Part of a small language model's weights: width 160.
Each number is 128 + 32 x the weight over its row's rms, rounded and kept within 0 to 255. Layers, rows and columns count from 0. The size above them is the row's rms in percent of the matrix's.

# layer 12 MLP up, 640x160, rms 0.0666, rows 371-417, columns 64-95
size [101  90  96 105  97 102  90  95 104 102  96  95 103 104  96  98  93 105 102  98  98  94 105 100 100 100  97  97 107 106  88 100  98 100 106 105 102  96  98  97 107  98  99  99  95 105 106]
[[100 134 164 125 130 121 100  98 160 141 139 114 119 100 118 114 136  91 125 115 123  72 151 130  99 117 169 123 171 136 172 141]
 [102 139 151 120 133 162 103 143 124 122 153 162 160 123 149 119 110 152 146 170 189 162  84 148 115 150 175  77 143 134 111 177]
 [ 42  91 152 126 125  81 112 103 138 110 112 128 180 138 152  54 130 120 121 111 148  92 166 116  50  89 146 170 161 209 174 145]
 [162 132 139  93 120  84 101 145 112 121 128  96 142 142 190 106 120 101  94 211  84 122  93 197 120 138 129 128 114 126 115 113]
 [111  72 140 190 131 153 120 158  93 113 116  51 162 111 115  83 140 135 141 104 126  85  99 185  94 134 119  76 110 107 131  63]
 [140  92  89 113 150 127 111 125  85 136 137 156 166 105 138 140 174  66 106  88  57 191  84 101  92 125 149 168 167 164 133 134]
 [127 110 121 118  97 133  89  96 153 115 142 122 116 139  92 120 169 164 193  38 105 113 150 111  71  63 185 162 133 161  92  98]
 [ 99 106 141 137 139 161 150 124  94 125 103 104  86 119 130 117 121 102 167 170 146 155 147 173 128 119 171 128  74 154 128  94]
 [138 125 114 187 216 148  86 140 103 160 143 171 135 119 168 112 161 150 158 159  78 156 127  76 130 113 134 129 150 158 137 171]
 [137 166 104 112 121  94 117 136 130 125 130 133 135 129 149  97 103  76 106 124 175 104 161 144  95 100 153 123 149 128  68 150]
 [ 99  84 144 214  85 117  69 171 128 135 107 185 135 137 131 142 187 128 119 183 135 133  75 160 175 158 100 109 107  77 109  99]
 [139 169 137 126  92  94  98 203 115 174 148 138 117 179 191 131 111 112 133 192 108 181 109 129  73 111  99 116  96 117 113 118]
 [143 150  83 163 137 133 165 128 128  64 146 155 116 160 170 104  88 105 112 152 126 193 116  97  63 169 108  68 127  55 172 139]
 [110 169 106 157 152 124 177 154  77 180 108  91 159 157  99 174 140 151 131 111 100 131 136 158  86 103 161 112 137 106 101 127]
 [117 129 152 159 128 105  96 125 113 171 148 117 114 145 101  85 120 134  91 121 128  67 164 123 139 132  94  95  91 139 129 133]
 [143  95 130 132 171 110 137 179 107 158 144  46 138 202 176  52 166 174 133 171 103 169 106 173  78 122 168 183 102 161 114 122]
 [140 142 154 139 146 111 122 129  97 136 143  87 101 163 103 119 134  88 104 109 184 113 164 167  37  53 110 134 160 103 150  92]
 [118  46 161 175 182 110 124  97 136 150 178 141 156  88 129 131 106  96 169 146 197 124 148 140 107  42 121 177 190  86 169 106]
 [119 126 189  65 116 183 187 141 153 159 105 192 112 196 150 135 140  97 116 183 145  77 113 155  81 153 107  78  72 147 161  86]
 [170  82 129 175 154 183 125 166 174  71  93 175 190 148 139 130 110  74 112 157  41  90  81 151 126 117 178  72 185 187 101 117]
 [129 112 132 143 155 223 175 126 129  87 108 119  81 178 119 142 124 193  78 134  93 194  61 126 106  64  80 158 105  81 125 175]
 [104  86 107 158  76  89 167 155 152 121 142 133 168 109 164 156 166 129 137  87 148 141 134 111 154  81 130 157 115 125 134 164]
 [157  69 138 131 128 185 135 137 107  81 171 140 143 127 135 123 147 168  76 105 163 109 161 140 156 123 137 153 165  85 135 126]
 [ 98 170 164 112 152 120 134 147 186 119 134 135 142 120 109  99 135 111 102 101 102 163 171  73 153 139 120 107 154 130 118 193]
 [ 96 132 101 115 174 122 160 173  99  87 166 142 100 174 109 125  93 119 103 112 119 129 142 241 181 172 134  93 111 126 157  60]
 [185 128 100 151 148  65 166 185 122 155 172 123 119 113 177 129 185 103 107 166 132 121 166 148  77  95 137  88  35 135 146 111]
 [114 123 112 147  70  95  98  85 149 106 199 180 148 145 127 104 120  98 140 182 179 113 151 106 218 148 124 103  79 171  97  79]
 [137  92 177 126 127 100 100 194  95  62  26 125 135 112 117 128 137 146  75 137  76 134 144 124 122 119 147 100 140  79  98 100]
 [129 103 166 118 140 127 107 126 129  92 105 154 114 116 133 150  57  57 105 149 108 155 150 114 115 123 159 113 134  74 150 143]
 [ 83 103 148  55 109 140 124 149 130 144 124 132 104 157 107 107 112 209 104 200 102  70  95 152  73 172 117 135 197 121 161  76]
 [185  64 151 126 155 153 132 159 153 120  82 106 102 165 149 110  91 143 102 207 149  98 125 163 113 152 138 103 136 160 138 130]
 [165 146 117 101 124 111 161 146  98 155 168 139 142  93 121  48 143 114 143 115 104  95  99 108 127  81 146 106 116  63 142 163]
 [101 167 141  77 166  59 105 174  76 111 100 133  84 122 111 155 161 136 103 172 124  82 138 105 156 175  98 140 116  79 154 189]
 [ 93 178 121  85  81 105 149 174 192 163 183 148 185 126 128  96 148  51 122 213 119 135 168 125 114 155 135 158 118 117 129 130]
 [164 105 128 115 106 125 154 112 133 115 167 110  96 148 193 181 102 103 149  64  95 103 115 120 116  83 102 124 108 142 129 199]
 [153  70 121 158 175  89  54 133 152 120 112 157 119 166 150 140 168 109 140 130 161 102 149 110 102 115  94 126  98 131  87  84]
 [109  73 123  89 137 124 101 139 138 133  73 117 141 127 125 141 118 151  88 213 130 120 137 157 179 135 149 112  66 129 137  97]
 [174 121 198  73 113  98 125 115 121 125 102 171 124  69 172 107 101 113 137 190 110 162 177 200  92  97 103 184 124 149  36 137]
 [129 160 115  43  81 133 140 130 151 111 108 133 191 133 124 105  98 150 109 150 122 141 116 186 154 151  98 126 111 126 117 120]
 [138 115  97 138 127 153 115 141 110 197 146 134 139 153 170 158 140 144 148 156 125 132 160 105 174  85 182 159 138  87 141 157]
 [118 166 123 103  85  95  79 157 183 128 137 105 152 115 117 119 151 153  84 120 101  95 125  90 141 150 196 161 120 119 106 118]
 [ 65 127 108 112 104 141 111 117 114 199  90 165  90 160 149  88 126 170 109  93 131  97 117 179 113 167  99 148 174 179 135 136]
 [ 92 155 192  77 141 169 121 133 126  70 109 128  67 160 188 171 141 154 155  93  74 131  74 140 106 105 154 155  77 128  74 159]
 [123 124  95 139 176  79 126 138 152 149  92  86 155 124 127 133 119 128 172 127 146 121 152 171 156 135 116 132 180 175 192 159]
 [107  79 110 140 103 138 143 137 114  71  85 118 145 146 143  99 124 106  91 164  98 164 164 146 203  49 195  94 104 166 173  75]
 [135  96 158 130 113 158 109 156 122 118  42  88  95 164 182 184 118 172  91 175 131 124 126 142 152 106 149 106 104 100 140 160]
 [140 142 179 139 107 155  74 102 121 155 113 144 156 104 103 118 141 214  89  74 155 119 108 120  80  99 112 166 153 136  47 133]]
# layer 12 MLP down (transposed), 640x160, rms 0.0664, rows 371-416, columns 64-95
size [100  94 104 102  97  95  97  92  98 100  98 100  99 104  90  97  94 104  97 100 103  99  99 100 100 103  98 106 107 110  90  97  95  97 112 100 105  99 105 100 106 101 104 103  97  95]
[[161 100 124 103 144 168 110 104 157 103 185 133 100 157 150  88  93 117 173  75  95 139 192 160 117  70 102 133 145 168 120 116]
 [136 106  99 166 168 131 133 109 122 154 107 130 114 139  82  75 122 121 121 187 101 175 172 140 109 161 128 165 105 110 189  88]
 [149 168 104 136 115 156 132 142 160 158 132 140 125 156 112 126  91 117 186  71  94 104  95 153 149 124 131 126 186 126 129  76]
 [145 145 136  92 156  83  78 120 139 109 111 127 125 134  72 166 167  99 145 159 122 100 119  97 106 147 145 148 141  66 105  86]
 [158 171 150 116  80  97 185 107 167 143 157 133 143 132 136 100 141 105  80 213 116 184  89 126 101 155 143 146 164  87 113 146]
 [107 125  90 109  83 135 153 154 141 162 158  94 156  83 123 114  37 111 126 127 129 144 131 148 125 123 154 145 103 111 134  71]
 [ 91 138 162  71 152 127 169 157 125 148 185 106 152  89 141  89 132  98 166 163  95 140  82 144 197 152 141 142 146  76 153 153]
 [137 216 133 121 149  60 115  89 115 132 198 140 133 110 137 129 155 158 118 157 117 150 131 120 155  60 160 123  90 186 123 180]
 [136  45 132 156 138  66 148 124 141 127 173 119 114  77 166  72 147 148 133  95 146 125 163  94 177 146 148  78 134 128  95 108]
 [146 138 125 165 128 134 110 134 111 133  94 100 122 114  64 160 130  94 106 121 147  76 181 140 124 180 174 118 145 125  77 184]
 [146 145  86  94 129  97 151  93 161 121 181 185 122 123 153 125 139 134 137 174 165 208 149 142  97  85 131  84 157 167 164  95]
 [ 31  92 130 106 109 126 114  60 106 143  73  67 148  77  97 148 106 100  76 134 153 125 199 156 149 166 120 141 179 150  88 147]
 [149 120 120 173 102  80  84 129 112 139 138 118 194 144 206 123 155 110  92  87 128  92 176 174 126 103 146 139  97  77  68 111]
 [ 90 109 114 147 142 130 172 183 172  66 153 123 116  68 109 126 101  67 137 123  92 109 115 163 153 120 140  54 103 144 156 164]
 [148 131 163 129 116 138 153 144 127 159  77 113 190 122 161 143  78 151 191 173 170 148 160 201 118 149 156 117 128 123 186 138]
 [107 146 117 157 111 148 123  57 113 146  74 149 162 114 104 198 134 127 112 129 136 139 139 140  60 109 127 164  75 137 148 130]
 [100 148 103 130 171 171 137 157 151 109 153 138 187  82 105 131 118 108 114 133 135 108  82 164 102 152 133 113  73 151 127 137]
 [146 152 189 137 137  78 128 141  95  64 180 145 135 129  87 146 126 185 100 130 143 118 119 135 105 169 115 195  85 112 133 128]
 [106 182 133 108  73 176 129  92 112 149 127 176 171  87 126 163 126 105 158 155 125 112 151 196 137 141 131 111 106 152 130 139]
 [124 167 129 128 128 117  68  82  69 149 156  97 129 128 154 176 115 146 137 150 123 153 114 112 148 134 105 131 121 137 150 125]
 [123 144 159 115  92 138 118 119 160 205  91 115 121 184 135  72 133 142  64 165 102 141 132  89 151 138 143 144 153  89 122 143]
 [123 102  98 115 161  81 184  95 152  92  93 167 113 104  93 178 114 144 178  81 148 131 157 113 119 124  92  80 150 155 192 181]
 [140  73 164  82 126 120 115 141 132 104 165 150 184 166  79  79 145 125  48 161 132 102 158 133 106  59 151 131 139  96 112  90]
 [127  59 163 150 101 135 176 129 137 140  99 127 103 146 116 103 107 163 103 127 184 192 153 122 109 121 103 122 175  69 143 139]
 [170 108 137  37 138 147 102 134 107 147 163 106 143  90 123 138 167 164 185 114 130 131 111 175 143 131 123 160 105 136  77 163]
 [126 130 144 105 142 161 140  45 163 136  83 173 142 150 113 139 116 175 130 110 156 116 140 148 139 171  99 155 151 137  79 134]
 [109 116 117 119 133 145 116 131 168 165 111 115  83 165 161  68 116 109 130  76 162 105  83 113 120  97 121 110 112 118 139 179]
 [ 79 131 112 146  68  94 144  77 173  46 142  97 163 148 101 133 127  69 124 176 138 102  61 119 166 161 123  81 107 124 134 166]
 [174 141 113 124 149 104 162 158 104 147  75  73 136 129 111 133 121 151 147 118 109 123 138  84 134  94 138 112 102 204 114 167]
 [118 174 108 147 141  90 118  94 149 140 116 155 154  44  99 121 108 115 111 172 176 188 131 117 116 100 158 153 170 130 138 169]
 [130  88 141  64 175  89 111 128  90 146 133  91 118 172 111 113 143 120 140 176 103  95 155 207 153  95 132 145 147 170 183 193]
 [199 132 143 194 154 115  65  88 145  95 109 147  83 120 122 162 130  99  86 134 128 130  68 189  81 170 164 110  96 136  87 127]
 [133  95 127 117 100 110 130 146 128 140 157 115  74 149 210 183 131 116 126 107 163 117  90  92 140  22 155 157 182 142  83 143]
 [181  95 140 100  86 184 154 150 165  69  69 127  65 157  94 131 116 129 110 156 144 125 183 136 146 102  90  97  93  71 202 157]
 [129 136 147  90 170  73 127 134  92  51 189 169 131 132 101 177 116 144 154 127 146  88  99 117 175 157 153 182 134  75 144 210]
 [ 69  71 173 131 146 149 154  72 134 138  98 159 160 129 141  91 145 136  91 112 162 182 123 109 134 171 128 106  97 164 135  91]
 [124  83 191 133 121 126 156  83  97 152 100  85 173 135  94 152  97 123 135 149 101 167 122 155 172 102  82 155 122 133  57 162]
 [141 139 153 145 133 194 150 101 111  72  84 150 159 158 194 135 124 112  32 173 123 113  96 148 204 122 135 123 141 206 145 141]
 [155 146 117 154 145 188  56 100 106 106 119 104 148 145  97 140 102  93 120  77  57 169 148 113 109 142 143 126 166 111 174  95]
 [210 114 168 138 121 188 174 125 163  98  88 158 111 165 108 146  73 124 136 141 182 150 154  80 135 145 122 136 196 122 184 135]
 [178  99 141 140 121 106  97 137 134 173 132  56 106 121 133  94  60 110  89 110  93 109 116 142  67 114 136 158 147  78 140 109]
 [178  95  96  95 136  56  93 131  77 149  97  53 123  95 157 152 121  69 113 112 158 139  76 151 105 182 173  99 182 113 158 114]
 [ 92 148 116 110  97 115 111 125 109 193 139  94  60 167 136  63 133  74 112 100 123  97 185 141 145 167 152  73 144 175 119  72]
 [ 91 169 101 133 169  67  96 125  79 155 137  97 127 121 134  97 183 142 116 120 108 131  99 152 122 127 145  80 115  74 103  82]
 [114 174 100 175  53 108 171 164  76 166 163 102  65  43 136 131 123 158 137 107 145 114  94 137 150 155  76  99  99 170  97 100]
 [102 135 123 151 185 135 154 172 107 110  89 133 129 116  74 135 125 145 130  52 152 137  92 109 168 126 108  98 104 139 154 143]]